Weights of a small transformer language model.
Size: 12 layers, width 256, 4 heads of 64 (2 for keys and values), MLP 704 SwiGLU, vocabulary 8192, 13M parameters.
Architecture: RMSNorm before each block, rotary positions, no biases in attention or MLP.
Each number is 500 + 40 x the weight over its row's rms, rounded and kept within 0 to 999. Layers, rows and columns count from 0. Numbers have three digits each. The size before them is the row's rms in percent of the matrix's.

# up: layer 9 MLP up, 704x256, rms 0.111, rows 412-446, columns 0-127
# down: layer 9 MLP down (transposed), 704x256, rms 0.0631, rows 412-446, columns 0-127
# gate: layer 9 MLP gate, 704x256, rms 0.105, rows 413-447, columns 0-127
up412 104:532492438418530534500525508573561554537516565595495536489505452453458491474509541526465505527516480452489534489545581482413544520514499502527474495512511494453512501501545446482497477513539472445566466418575437516568489517480513497542456562490515520510507536573540425403502488457542484501512548473459571505516511499490523543473535604458425520529563473524480491470552478505533471501539
down412 098:492497480527555501583477521450520469513552498514522541400536550544487486593516532481445500515549485464471503552538482494520549488480512530498449510525477439472542427469497523516563479451428476550472516524518462492500448501524541517460488481511653479513488502505477415615494499426482541431516553473501556507535603534430478518548447504499469494491578497512502525419576514519540526499509
gate413 097:469490505578577507530543526474444515519567467494486540553488476553494485526456476484571449498441477468544489401469541453519542557524500527461495413569549529498507539499510491504519508527541515444486415511491466429473418445498499500538576482487527490504510507486516652548555498486529518491622492382518492491489488493576473480469517441553523542518509531541581527533522518506532523492515
up413 104:501460557547521463467562482536567422477533392444501529414537479545538469601502459520530506538536478483505532524424489555466420505511512566470449483473495436470514486489474466528497505512428517469512541458498471514440533531481462495551518483506528526485527444521547493464541524467421486482507413517521540477522518549533486467473504546520478484489513493499586422503568493471515556501464
down413 105:472486516498504542517453592492489465416514501492541469479453494492488420477500542510496497494431473492508468449449510513459426521510498465447470522476547480443519551524523486466534466553509511483521530535501430528500518531540433476492522549453463521425544474466463393511560452550397462511500498438491537531470478581475492461493409510480460459453462510482543524506545526513501479496565
gate414 103:440519425495573527499445489539518462474501471526512502516497549479452450524505564562541420562434425465529470481512468529516542420482472451465596448433535551457470487498536418505476539538491479510508527501438498533424487458500546505516507411472493454511489479481455542484509509474485432451590546485478477510440430477482492479542630415523536534477510444486553478542521492493517464474455
up414 105:412500564489504517476505484471542508469560435492511471500486578509546450532536470447431500473430581510494497564530492512457522487507487424489502513426514498439456461513494531542490467519478527539522535532516467507565532575485572503507527518512504454427438543521574497479516514533500504529488437594499501450511483544483483531504475572466493438462508507471522563580521571424547501502434
down414 105:524475557464580461430431531532500417527491446543511477513485498579555468485555510491429538495498504498470485498471541459525469527440494447445451523508515526532530506470512432464485496515467543525544560477517586459555486531518529522550477514534542493534485540506482469469428498510404498510491436601609592532460449529455472463498536579443444437512534524578504477491487501488483497461439
gate415 087:447552449494554449501448507482465471459479441456507522535452492501554519497549558515515520494570431472390491544513551542520484529521479415531503476517485512506477461486543484509476547508532509523466535430439473457553550457448379493516534547446561525552509505477454552495584501485475431519441483553458599404472485548457564485538507508535493526482502531545485502453551527540446477514502
up415 087:445510451510560496493428546525533449476541493526440482554474496453471513572536547500484596511539454495498506469487586564434552551554540444516527508568443486524441520497478499501530488509512499531475437496542469492541493442553406520540506484547542491516478530425481501531441466462430445575454484517531507487504415545476596538565526466491492591552506461454537482519496485508451451436509
down415 105:493478573496466527499560490495428552537504473535576530411518522572480461449456492558539478517487502466556521478513447414514490524491540547483493492459497484489548519479489540565512512514545436468536526579535471535406400530524590492473504482548504499518491452507584475484461489550550590498504513498542425536523630445486446459443473420494517455507546473535508465548413476476544539562553
gate416 104:542521463503519460416523519483502540474479389497566455525466548537556526504506524484483487550535506458497529605608491533512501544535475471495479509552456544523555532405531515488420476450549492488546547485529530488481503528530623503499468513533517525525489490475481547486485412513494541494508529538448421548605497509482478440521507497533528488509495483502471577495561438499486487605493
up416 090:487458402555543511481520550577503513442525471452463505500472506507476595473563488449502487500518494502490446525560533439551488487520487490496521567479489438523485526440476455543488492460446582454439505508571466443578487502490423556526471507573581445472500502507469455555498529541484533513473568473477441508517474485546461437474504566477489557476430399474486582538505485498486435485541
down416 096:479534532524507511536518461448514556507480505527536503441496499524468482540501495483527519493433421582528589476452470446470511469542564466469475576520496488486492495531464558492525486572512439487521539447476470520490448610502519499469512540521610393547434488519549483542576522534508483463546537515495395482481496521503528477493545394436529491457523569568511420534464513558483508502516
gate417 101:450542481533525452499508557495478511558508487539525551396520546539463466539533478539477526473484428464504534506515558389491515536478521519475473501438570459545537492498491594535513530570455489413444510506526459483520480448577467487516577494512513489448470467528557490496467510534469461534529475516536468503552531489557498477569402513460532580518570480569510524510517542573533533498541
up417 100:502435519475452511478581531555481547542478494542479541507496427414566517533399447549527560543482559534515484662447483553506559554484551442511444511546512482499586518494494474512478493513485512476484383448595485475497469502529513594517487549491437541570524484496470410460592494570505492462515454486580532510456503473474493530460482548510528486531476490421495501525511474438516450442478
down417 101:575470512498519514466508478558444570543472520454454534545508477402425432520499517431450510510547482411486456525542480509553485500532523432548489522488499511550512472476494526515567524531501520431511555533522530465447447563573513513492541526540502503515532480474492477544528562516466557435510569432506496470537567539515429473532529531510480498457433456509436514536521510479548478504481
gate418 101:501529458449445526504531502443462532492523476467527511473492503506495525434487507434551463409498465531580492452515517438490482527501559558541538487542527509494515468478513587534406487570561441516581454448548494554534577483490514491574539438507501418493516490481528501570522477499521479614467545454433474499536588509512463440563513462507539478533469570586534495510536587516553481569508
up418 097:473516479491511518494506438498510463560542507576461507464518499526493526492508572522443516491437541518518566533477476481555549525520502474547472469449509492458549491447516435502550541502485433482496570453527499447531472484520533500519570517577505467540534453512592474520488502577557491443454482533504510487460481506601505500469460608510428504507533453552441471497510545443545569471496
down418 102:551415488436448467569472535504536520521475563491530482494484477500443445519543528446487437444480423541482478542483579440487496464582524550567481524489476535498439549520481471524496462496555508473432515474434487445479510519521507451458577509468511431483485492553510538515435502492522516536534474469540571501531448549521487499483596489456478437505540466576455479424445532501492455559465
gate419 099:536574514512499478439441494502503537472524512517545512468504467597524492465543421431562494514509480500521533529456546521541482509552513526480484433552465454508585414527450505524429430415464455497515517510564481473444465480554499486529506503525534506496564438423513513477519486505454509553442535501537573483514505509451492434476538521469520515468503513529504449497617485566557508544553
up419 097:531439480560496515547530438537506554535439440502489450495506425519486434486450467528450492502504449520522462479482485400528505497524499428482507497413475492495475515435484488549499476499492486528502536483501499461521495470498483614481457504482528481520433473458532521510526439520555545461483476555462510518504579511487529547449505487476495572453577556541497534483455529470457473485500
down419 099:444361466427502530470485509521463528467471478511496526529526489465499526501435557514495471536539522529574444444479476433492497544459544490531490567440496446480420528447422502540523464577470542502489414469498541463456441507469516466500589536471535529473434528561480464527553475507491505601460499548521480504517458484458529558442491496523481514563587487526516546386485506484497502538463
gate420 104:492488518448589423517543491430438467529578508400425437490443503511481563499570535484533431488458541540580466484518500486506530556492507522556542482507509507500440477516422517459491542505486534496461436502536479434501439514500473465497512573469533534542478484457523492524551537454451455534470530466433507478479439596509529574457521474477517529559442477531564455506485485525472465513526
up420 101:477490481525437513475506506518559500478498533530502427542530427497467513514455518551479542562424562439532518480445499486463450512504500497525436519534544544492491467533532463446475518503483420423485405479542528421464451441475473436534500522545590511466519473510512514542539494456565483486508513620419462464542503510554557467528461517530487507514537496481519501477607498449501527541477
down420 103:472513511529524558568433464440503517526482465555483483530534516591511525501543449418505470478483475497489539516419424475566516433491502512527542554541525524482465592504501419531454466505542521517481526536496480492558564506461496499493503511523540518548479518486466500415428537504459493525559546504515540475507507436450573515384514491529479438549474488465540427519469549484490499466471
gate421 106:488525480460505487459498513519510475537537530461470458508518577536572470562516458504520477510497502611476538484491468537453534556452439530476537437512514438590579539528531527502444451527547457486424486495485536433502540457517505513519534512425416454505477469452564559506527483489454433543449490489509524488503484465529591514485501506512464440451509434466495453477558451458488552511495
up421 101:503473494456483491583473510490426513584485539520524534447507505528477521453481490457474431570447508492588490480498477554506472535470456490529598557460477492482442520525570515486556503532471549474509462453475526526441500513459530536526545552524525501533505489492560486444385495440502466500502474504487406465440471507485504542513516517516519498529473515531463531517491570433496533432568
down421 103:476505472574517450483526604494473499433496463493468500503508515481480519318518484513555488516457509514510450571472524490429561474508501464467476515480547512492516479534490521477452461467482485558547535510544474550505470504451429507497477550463489530502456510447532458482423451466462442487481565529494546476474500522501557442459488569507500521487527450531518549520477471506478527531560
gate422 104:519494633503567540505509529432460471529484476486448537493590516519479547483520533480495498499477474461457457544534428476494476441484492525448564526466509542513478453472517489526487508505553479480524512506516484439530443464457473495426591486448555464468421516532572534496459425469515529512527478508558522492487451476462455463480606501503487551448517430530538539522440517514507476494444
up422 094:590546539493466534478571581452476548509458538525489527411444494508533501461524527463518453424508517471548441494516553384471476424476461439479597500549490520531439456493460560496511460463461472526555534503471525450489501482536477469445524482515519500480475559524523508512497511464464456573512395590537455515477519456498508507448523453527493462499431541518546502470484515513450460471524
down422 100:545543529449498492533543485459476459581530454489459482484542465461526471480554563466535504492500546454505468525557537484552555490453439496534569508490515431567523499475511490485517546604531505452469561487487486481448526501583476500458533506469498518516517440482469477509500439484398492446510492472559444458475487506550505516467536568461533556481505573532453442504488451532546474591436
gate423 099:561481502526522531572461486506470490550540488457436430510466438501450452516478504536529451454446522497488486499528486503487546508486555479473513454481485500470443479451531513482476486543532480488467471488556476483465464425471459512520498449476552500538491500521492554476477574484437520494482491457433527490577478550442487495437459463509492614540472566460447436453441434474487496535505
up423 100:501450494460478512557570507567499493540472481544469499511509483526417547527484535510471492490466559498435454619496532480446446509458506537528439520490564526524503511497522473442516536473498489451530558485449573488503517473507505587526460522532482449460474513522541474430558513497469446483504551545497491476492516513511570522477559432509541556533486490476565572490500449525526401511517
down423 106:487499522439446496477463441443482498573408497517519485584555486425497582551545537519514548459557530564475472471504470498499454490502454490528520532508504500519524542517571515490506509393492537435461430437487522551484499528556503558533506551438475446474480456552509482551509532525494553534629519529497476490508487469461515546548415438524503482529416529474486478469481560467477530436510
gate424 104:513440477469546534522539539503438472558455515544560432512555504516493484505513500474542481463508502491408499502485514439499505478491492438541572538522528474473505413379466427416481474507505512491483487471494441465508467530516511538463407562500523506427575589526452510583559449519447483495516493496525561463481509511509510567463522422507418487541479544466469487500520484524479509523528
up424 094:490485543497516516504545509546501442499488490548517487556530527419480577446455499477442533573494520474524594561399490483523512502484497495491484510490514432538401567551480502504499464451510534509562524510542522411521539486560470442540507491473465524461484527543581504575485498486508377531474464485491512573577483574465443510442502528498496511443522493470565449466500584409503500555546
down424 102:516515439488525585479521524528490454478477439493478476502445513497464481562573506521403490534529574502531494451392573429520469507528420521525435471485511509486522414529586481418493561580524539482483535477503483539490510517548481488522482499508493522575451469454504510534497494518516496484487518448491599508499420531565506429520576420619463583493508508424514502495487533439533502471469
gate425 099:550495487499536461543552450559465473573501505451575580531491454489520513504544461475493479526462451496520516484529464471518544503576539492521479574530478479509518475475535521417565530495452548542515546461532490463478465439473555482554440506589487589501549479499497502488480432505534515453520453458508541512528515556502550468508432459450590465502520465578579512502548463460519451482575
up425 100:431465409471549465458496440449513552493471483491482505530519504471528429496529510498522444449452560442476425538472486517446412497472544478483498455531483430498492529466514546513543456539558495482523471534498456483490529501522453541590425494505452530466495486491513453508547514521530554442554490397432513483505518554562477562498504451507452477568521503477508480486524486500533525460484
down425 100:508517504521502483485552438474495537503474459483509539536443507501476514557482525519535485554531494477504569506479513481537433432483503474427456516488492424478489520515451472426445425579545482567481504591509439509473477495576503550465554491534483419425538555549513487502453513495522542500462577547510380529454477488492465455484542476449469457508423440548471481531481568468478498488513
gate426 105:510387491489492521539526581525516499489484508511521516534552516484458447499435467512583464470545451462544429506505508469497570514527451455495488468493563515489446467448447518548469551475516552491489522469501563506520451453548559501493517573550500478509459485513454530481443516506476452493595507480556455578540462498544405444512499508566533443497472439534409500557517509469428411447535
up426 101:554490468499514519482510454590493516525510501476497428481430547450478464536463524525463533493563488472430546525490507484467535493498530487546485474419468491400476428549599491471488520491436504511478473495517539560396443495557562530552526489570416531484574537476523481558485468588509595488501486530477552503528503505500535502480531493576460463433537451461525565471506496570544515498530
down426 104:488551499502504493511491513554541453461440535492424499495523571461461472508486468575451546522510498513573438547469564573536497468489483481534532473515572511513492543498518483471455552531493454485479500498494406540551469513536440531591522537470522558549507455531515500518508510541480493436502510522439512485420474555503545485514540500400467482494428545534578473491518567541501472531448
gate427 099:579431514531502593578516503471515522527513505521513512524471504466488414443528498516468442512575477468603515485544554498474545525523557538511470533459554471490442442465449490542469518494555513503538487464490554494529512448524590431574471409529465551513531508462529488439509522499460517523528446456550465412430482476512522528522502486519442416520448517464530557537524492475545427549554
up427 106:489511503477546482560487533478470572493550522448468448538562515504509498544465517501563499485507485523458578546408489486526468456500484470495444444492533511501571522474469477503433480536522417500473507496513581535472460491442464537448493535590528440470557563514474562485427494550440536482549423463542456470489498489446487461542577537459477475474450428435533440424477457475465458416438
down427 106:487476477527522466513482450525509549532501519478515414592530471565521491472513510567488544502531495524551555481420557461568485474507466497440553453523526554495575478584501470469458475547518485459458523532502516479489475494580445556541464426515408525510476512551462579511429487511575559451530508485573495501512518453441532465521607551460465516475582574451505515502472447563522535407492
gate428 103:453518502529489508376452482508438537514461520475538570444568504611480490536492478518447482433561508404472517472518489493508541489487477522473532512491470509538525553434446563457438425513476557541493526433548497524475539508520485551549470556511509456440474472440521464536561548428454489529421439542552486487508521477511437476541559524490569542500557464517504447525520555557451422503467
up428 101:465450448503511537535527525534482521554549550511503428526501534412583450474498484449477451429543539496531527515593454532491552481460488536552511477546588532463422524491458398529512483501485497457482542531537549522428472492551496462426522493567495472620486559511465475480442466505452486455510500487527544553491460499531440548488474460468525485594525486508508514503489483563500546464499
down428 101:495517547471535453517404565536535529445517534492525489406512558536594531514555545414447453461490420551440454473426462519610466472465441479600418481495478513539533497511508517528506417492461529481500476446519511482515540521521525456508550510430483505533564470544538501548471519497456500508497446457494407528547518533495474522523491510448537556527483476471491459601533431572471469493509
gate429 097:598490443501456528508523514630420555533494444487466498419465508495476409455459538505496525574488433527533421566548523470541518475462537493549494519518521558542548559534488482485482472501526470549486520523491542469456363523495508450523403511524470496459478445525493515479485521534482490471532475538481509538439539460548485500488531520492574495424490514452504496496469546414524519569507
up429 094:482494567537494546515533507536533485462444465515482508558566483428473518469463390538479467540455536470470453465496457489475505485485447541477445502479514490449474457471481505420581519475481545525428495463534474431518475517550447485562513492564452541508500525507532510474504511491487534540505477470452375435540508550487497473511535494492531464492526591536539482542468469515555444530472
down429 095:512513500494469500501548536540554499443505500524466463580527451436487513496583441497391435529494525576520499433407510535544519521546519579453480477553439519515457543474518547528524428558529519505476515544486477483541503542463517476423458511544466482508439488490594480539508451431509491484519491505503461572500507453541517480478475495532478460493554486519496539440436497486553557488478
gate430 098:404494574514462512501551472523401451467540517530524557379532517542539541504469500491486535506543519475529588504507440435439490519498498567473422502486480540490537514524502506452466485456473476480501559519520480535420476511500502518577483453452546460466487491443431489518485518553452480545532524463529481534533516608501537526436516545498556524503472512536553532500454464524575501500526
up430 096:468501474525538452567415560483485478484447539522443557515543488481581570540560499507459480450601492523493511518492450498461512583446540473428505521424492481528482447489440545470460469494442437455519500491484553507540477539481551526593526499599477537580504450513453523515528554501483507521485468458527481541491521487479518477506480497455515565447514481471536510541506515488472478487509
down430 096:433507523579485490488534477477487529520510599480521476437485511493534552552507471508520559487499472465525467460505491481545461445574465447507510484604486482492478525551449393530511504530496524530490472471509517467491498559481430490441494374493526427511494528511502471408459471496504417529546563483537514463446536533512473524486545567512521433447549522441475530535542499455493462493488
gate431 105:484422503487469484475573516543527539533482499518497523450431469455481427454522465462496467512464438391557515508540494487515491453407574525510552485467487485513519490506569488581466534539520536471553497532503537469446549471469472521408464441529539520475478467455480470453483524518587502543454534442511555580533505517484464467478503495572462511478512536503575499527449542509535461474570
up431 100:559480491606501489444425485508496516503467517460534557463479537494528549538522475580523523598539555529524508499476575522445471544525488532582429517479502494454461536501508513480573463444501451454475517525498460502506606478512427479558497480486513491513506545585535509539489502531479577541424500508515531407526517474532603458509488481486483418459489522519511416503532458495404488496432
down431 101:571468542439493418464454503510520564479501513513536456530545485561580517497536531499511453562511528529567535474499428462510464516582421563515527540519485430537459516499517504492496457473554523477535503533446432540467522520491478455453521527534491529442493481532478382516472525551580507411459429500491505517495432476489549505426504548476585460547485493521536509526443494551533581544514
gate432 092:512556519473515500535448495564477459445473446528620566546414474471514415500492507419450476560537524449512529481448457485507489524539452476546441503488536546527489444506463512458466479456549537461425539519426493485451546430459545519478495533473521470546478512485502523543536516517457508510443492441463546528511519396570612502500569501483563485545523489528518535419475496393498474520496
up432 101:431574460513504574445505493495444479399496454436428522500521505513510424523425514564544474430462497547535468528451507466567453574501522469528484568520566510513485499474547502532521526410480462546515525498477441450546527574461511513498449582499483534462470520511488530495477475491487491414502502488481455508446547485499496540509510554469568500473503568480553508555505476465538464487530
down432 096:545461555547527539506444443628497530509520517561577425500504499492508513442505568520491536466467484573403460524482541512505517451487513441516515459506537541516581481511509545457533564491476528413467532543505564436497421485466435494456482503499450522562507411435532501534525509467431510539525523452466455504527502481556523488475476540551498524444521446553514468514523437531503533490452
gate433 102:504475547498518529491483578488499483523533576501578505424433497440478488455483498498503437575507378498489466544492455481452474494555594519492537489553519567492512531473498531494537507514532574514524496519533586495485509508580478527421519451562499467523537479584429459527495499454509441496426496521448473517526517497438538565446524410494504517458476526479488545472547559426524530472499
up433 102:556495451498498512541476598553517479437474492524526465459503451496510499478530485433516533515535424573473509441484452479460507503550550495436502481495519471466497463533514497470575547506455464518452563420519427543545489465461472503545512525535529495552550477468481488432572537541444511449464554624490534581479507541470500543498502565473523482486459521498523512479426508462470519505489
down433 099:461513539504478480490509496517523524431470474508532557535514562569581441518432519555562490440448569483544474570557519529530452525529518546492575527462495515451461515488514526508499483486479526576491505487450484473485525478502444557531519525436455506516533505488580516528462537581480516576473511539552478561430511534498412528545526471468555449487473472453421599466575431468491492504529
gate434 097:485563569432473458503497523473440431481555533522468555412500432444468441400468509492572564509491457470503476515522530477439469519518516557489499513474499439498524516564488495505492526524564480463510498517502465447536577456549533523461486496574527537507404497481522480499524500498504513474493537487461569454622534493456503552568508540514472438493509532513564555479517525578518486475456
up434 096:533507445500477503545481457460485491529573534527531482493521575521485456462494443582494507450432456458490496495471517460522510515558472572420526523491462474498539466518462498469500493476512525464512516535546411423552518553491394457548457496569439534577495509434470539499448509497542505573461561490530547532517469543530518412449499542522571436532473491541458565502493506468546531557517
down434 095:450497459513518504570517517491516504477526607509534536472405529503469437438521525486511454500488560565476485517466513500490514485476518469473406497425460447453557484530497518510525511451467416518548515478537467457520534517477483486532547545508419497550398503480469513530577538515535496524475536570498542447530557461450417474493503537472594536511462520476469645530400535472561486515571
gate435 092:439505465550443503462489483555436464528526498448551603415540499485524515479579528518470438502497496535510501549596528531427492504516532456485533440457462467515467512533453473505516467491479504471419543489479543494565524386541508559461444550478551530520512530455490513507471465493525547539463536562482546481547449588443418513487468467502503513482458418479468438413506570520501494552446
up435 090:535530481538545484476466523445497491508453472466419479531488421499488429606458495462522483520530523537497421483503547532507491487485442481459513511546526532422538480574555542475515482524497478567447539547511498492583446527415455428549525436518481510530527490497515503539465558512521497462494533475466400492505550505526480567463511473464540558504542530502583529558488457433481490461558
down435 095:522454458464538509489496583557516512494537525522452488483579540460485530524496562545450580482559533484566498396584558500439520521499480492532503537484502516484516519473486482501466475501450524537487492493527491521524529456479475548509488435474533542544467510406451461374472489527464498481473519477566551503498509556562527565464453592539512490529497440472511609502508462496464495570528
gate436 100:573601536478467487521542434492553423496490511539380512494529495542555549550610423495497499531502491453439456496496510470517479458530533522522504473476489491477458481504468522437561451529495447542499570405456532501548502541512488467486538427462516418574467467528432491499564532489487471490597473495512509488450450520485509524493543470444502458455506513497478518463465485522506546534446
up436 098:501523470614468496481494552459536538489478527495529470525528481468451519441506553477561483449521490442543464506550593479511523478544456505519446493525464528527491526460502460467527466407550524483439514472478496459516452566512466482505528495537436501515491466488458527522498477517516444482472463460462538463532472439491452551512453562483449515439521420534471485486468549531488468500567
down436 099:481469486505476486494532539495535520499581546551483554486501509556546415509480518525534521477483541447552530464467542495484457495542529472542538557408505576482459501438487512509446533475517443564426493485430487554452516536470593476493491530456459456526549510480513455459534454470460463515442512481484528484506508514450508496499543532495475522418547502497493438511502570548468515469531
gate437 092:429427500496497462504556543492487510523498409493516567510458517571461382532519501541550515506506545465467436464560553531522522504463466519512521578461516532479523402491481445497504472497413543446532499443546511467581527484479519536477465515547480483465562451547471501534542565508514492492547545537506519616498536475501544470507570439513547541438533543529550433450518547519508508476551
up437 096:491475487497485515540528449430500484528522516436545451463500445547526517397433575524473553433498488493527539544521473536456498476523545464541527378487483489531439472524486579523603604485413519518561476545493430499520467468539419474481502508465475537473423456501507475507476470490416443504496505421491560394558516521540523522505526588526476514524495472460511424479531548479555522496511
down437 101:478456601519487514459516539445423520491441478509491525537529505558565524494566547549448543506511538556496500449472497477517474526517514459542527506475489521510517519471547508504513507528520483448494548479466506503559469485472556438497527532474483510496528504515484464527544485450462607507461531475521647399445442594419509548525496586494514523529564605441492475470497517511506490518472
gate438 098:457485556485529524483503449476426498540459557530479585401461577468507469483518515517492474582513517498506575521585416525608474495489498520518515495548525465510447601522533556533498485497536447497521548531554502506485520530594453527451516524488519448507486492541443511456546516498534490555506513455489480504483523524507525472498399465492523430484481532485520573500463515477461551496521
up438 099:479509471528522486638483460525432458546543472505473481449493508438494502491509478480536480500511570492487494564547512514511484496531454499435539496507510535465520559596462457472483512505526530533534479533444482438468469499613514521485501471517475425454507513552525496466438497546464501470474463460566499478454515509514469509520516501457534510391468468449541489516499504596491503426396
down438 098:536509569433420484529487467529493517549539485487504540480501554482552468483528508465444499480526488436527529484516490482440462507568494548477513457426370462501518548432484475560496546531438521451531520506461540463447489516446552541501544468509437447539496547544515470500511534529486476488503560486565468492452647449479463547440462529497516537531517566553444467557471491497542475564458
gate439 092:454496460517542471519529504496554528448433470542501513520538503556510458479519450506469485535543515508432506474538485465462499455516538508520493470403510521515468458588545550501457554473511485523483472502553494480478461549476477424549532499544472583510480457500533523602505506525498538503513507531455544514511536504500505465494519461422509462498602565529508532474561436494454536469480
up439 089:413398533482508518519561508514464466540522485537493555605450432471451470587539520511507455543507545558484421509427508434445610534460439538436505545532502449485486504540483530547498493548511554577468504476534497566514495512454535512459518524497433541477436524525462459476517464482484548430504490515510450473476429528539518458449389543478486510539496377494538535519520518478437456489504
down439 095:519526490608517561517522462469424519541555490482551493481514495533545488474469514489495540490471542518487581491494526510435476508443478492425498492458494518472464476560468528472518442429524447509539541478519424570603455512439508466469523534483514465497555530505440477467538509494468460498484468433492351527522449477489513456535438477499503470467459601565498456550520455466529441485553
gate440 102:499480475496510398519564414482505543487544444523485572462567497470480504482515451481484411518553449552489500526502487444495484517464537503511484531446483476587494510474534461483490494513525524477436465512523541511512435458522473502494533552438408571494516454485552522535479484525495437539504449535457517484520547566564524491458554499452518477502464453470493499503556519515523485558467
up440 099:472510524467435428513509542528518529482498521545449469449415438543526507465452473543514531463484462508478508454447440414444460494516512493527437452527438464481509561450569526544532585505503459481444522514519520520513439561434514531502441568578474508549383489504589478509489476430532527480546493426444513515507467478423498472472529487513531509481506480535471480486473496531477484535455
down440 094:418530532540475437568540518534446547527577491492479483434458505502481478538530526479573413521508486514534463437456559485464539521357454529465476483450506466479500501555485486477483516507562480443451496485483481498526494497579432534552465543529499467533487478563495509497462504552548483422556576525458613477515512470531466541527467484497494597489520494483473523547441442522470486420493
gate441 090:446493468452471476500499509518450582510518484468470517466510577523582428443522547536572517506456513519465503548502574483540519474497484454501531456459529489559542435558527510527461553542506488428487445547483509503493515458585522562487449548503464532465538486543528467511423530529544478493587479466519507546484465419502506558539463456493537519584471520527443549500438531532504508526496
up441 097:572414442492556505431544516444518530494583526543418444434499478527499506501522532520516462513394515538475477505511513533512544487489434521513490458532513492635555471455506448517449553523484518534501470524508485489511572471510532614413569489499516473453501407489535470546493557517498481527507474461449520564491482486593507540533525579520526442482540524490404510460436428501533466477516
down441 099:458552515569500531457525479474476488529464540555528586480494427457506541451435456538500488487487486487409469539513548477481551555536480472546532518530443509446546473514506546479524461523484483489531542469508460436477501510556396459544505495469491618496473497523553510529482514520481480469480423495464406400499459516479504510488530426480471535473465438541456482503544536497523430488459
gate442 104:491532520563522451461478553495506551496574554468535558521600507446500518486530470509516517595526476473526485572476470466546508469521571500528504493479508521495535513510514554513510501529489472549506442530472532459424474523505523500482533479475543469441462459419526478469471436461510511491443608550511549421434471502495465528567437465550469539531474496510471517514527539504503566601507
up442 103:489477552456602499484465497434582462533568506488478555449540534449548546569491515466532470473477422458492512520528425486527471569498490473508436459528533516511501473553503517365542482467493502480463422406519425473502563526533497463467477490456436519484490510482514481427528500530522436434506477507537505478408494495480476484548485566547473519402517439493493526486590588487475429522487
down442 101:526457483466485527383548525534521495480528517427466512476492490470501455484547586465504513531483466566541542440507557482495475535459527503457499553479507497376536452471522427525484457502477507473530474519498529529494458469507507468496475501572508503515573472529469453524490484434568478478519485460469566487492649481542577559480516547537449449580490468557470495472459500473516546547491
gate443 098:484543512541498514408519487500475497414579593464499580529507470428558510493493525502486471497460525494521534531509491501423550529566558491484550517424534457465533421485500493449484490451465465604580477559509609492457480514506504479487510502482533546456526441444472516522387499454529517437511475523535497542534509456447499602476535443462480541481477472531514481539551526479467497561576
up443 102:480521517545472504498520523466498462538524488460467489505538480525518498587416462474471496547458522564491485549529498458478497463555460502506466511481509480473518501504561597554531494480569564474528487462467532462541508540450522432502528520511503510518426563600528463481490469529480496500510506454393500487479499553446525506521567501534533495474571548393502448517508470428487389473465
down443 098:520591546490484489485490476555491451475510437484547537478493490460497435531530488560459544467541485483463497472461510508527498532473499538511569491501509429500505512488470522479481474527504499509548579420488547518507501502493475449493545501501506481413514521473515489532504492471471480526476514513446453488485510452430485459498505507510544538464525483536475404484555515496493434553507
gate444 100:547440530467484537487522473515523467455446474562542463475525515509511493525511466438553505509525521473490494463515542514450586487503497514417497479469584524470589571513532513573399508504562494529466549434483446434474432505549475528458557502504467522511494563495452561518589525571478532519470534559558546474428449492529430492541515507439573540510486416505556485527530568422574591490454
up444 098:559453480525472503513527469510531559485481543593533488457416457496556529496453541447525494548507481569482523416486511494488501540499510495518512586506583482449463483456514432564549521520490476521499521509539476528494495486568483526467436465504544459465437582506499504547544481565422526517545574454456472485412513434469592544433515435481494478447550551477479451503512451425529451522525
down444 094:513545415559533524540486506550464514554498535481458512459476486526526484501489437498520442474447521474453518544547461522494479458492522459464507484532464617492495488496445434470542449574532558523549445505565441478546513518500498501509546464458429482456548468471498478467522519473544451545490449497520544525470455539550496456494520576484526451440477492511533489537454504527472437482525
gate445 099:511510441545482515490485481498484479480517531511471509492533467574545480570541492548501558518528453496513506493507544462392454480475536486422518546463511517430487486494520531511504504471478476486491465471487446520480457462480532494514520489514457517491574463524520572419549518519462484535533470566535530499387560583589506483453533435578539502505537554465518503506499557519517545499446
up445 096:509479446544489503459580542475453466492502437455532509504449457523530478573489459398490549508467514468445450522470460491542469519487579521494512565493512480536473489533490552431532501510481506494521509530509491475492438501511536469533534520520516512552485443432531414602560535499430462575475511481474449481520475460585512549477449476530560484506519441561434540464508555444544528528472
down445 097:515497532458514496503471574492519515478610543597521489441459548493557484496516471553470532523560496489509505476484508545536503442442450414509525463483492547507435470531565471452513491572433485491528479481491597487566557514465543529471521467444487552496563550521531458476516533503527499621545473519518492479580498566558522554514504496518526511513521545483514563536473555460474549512508
gate446 099:475530545428494560467492440541461471475481540488541507514546459583525539520562501432572494495566439459412452562556560493499548500496489480518489507464470433512493514500469490534500527573605459526446468498497468499515478544511481537559551559503454457486588515568549507457469488524555466468418487525493558518481413471443524506439480521492501462448547526506540541424478532448592505503493
up446 091:509590530496442538490520509430446542481483473528499473471516508472430522474397504473554561488399492525492451543473548523481498540546503510534507474466480482496476478501487495488508526555521481474511544595497580456496544474440647524463475465509428527475545515470500474538468573513514559513535585518489453547525489477465501484462480535526475475545471528524456555596526542507550499528548
down446 098:478559498484549468475422525469567490531506509485541469458505517499497484469552621454632531511427499412476525413506490534557462526474483518469438527453468514459515514509505534515504497510551509613451538549516486548466493501500530514522509567488473517557556460508510505457509462466531475492533529465491428554452541450471455425483509500555456513559481535500593534499521519490467516520502
gate447 097:503527562484420530424525438461473581483508508567462554497441448504545456536547566468493533467454489500439416560523460481527500497523515540500519438591503561493538489479466467480512573556537439466531467526567497465473493477447472489419477527521443479505448439528512501507469468531446483523449477528451472483468417532459472514468479454530531456449480475482524556490534550489589527494557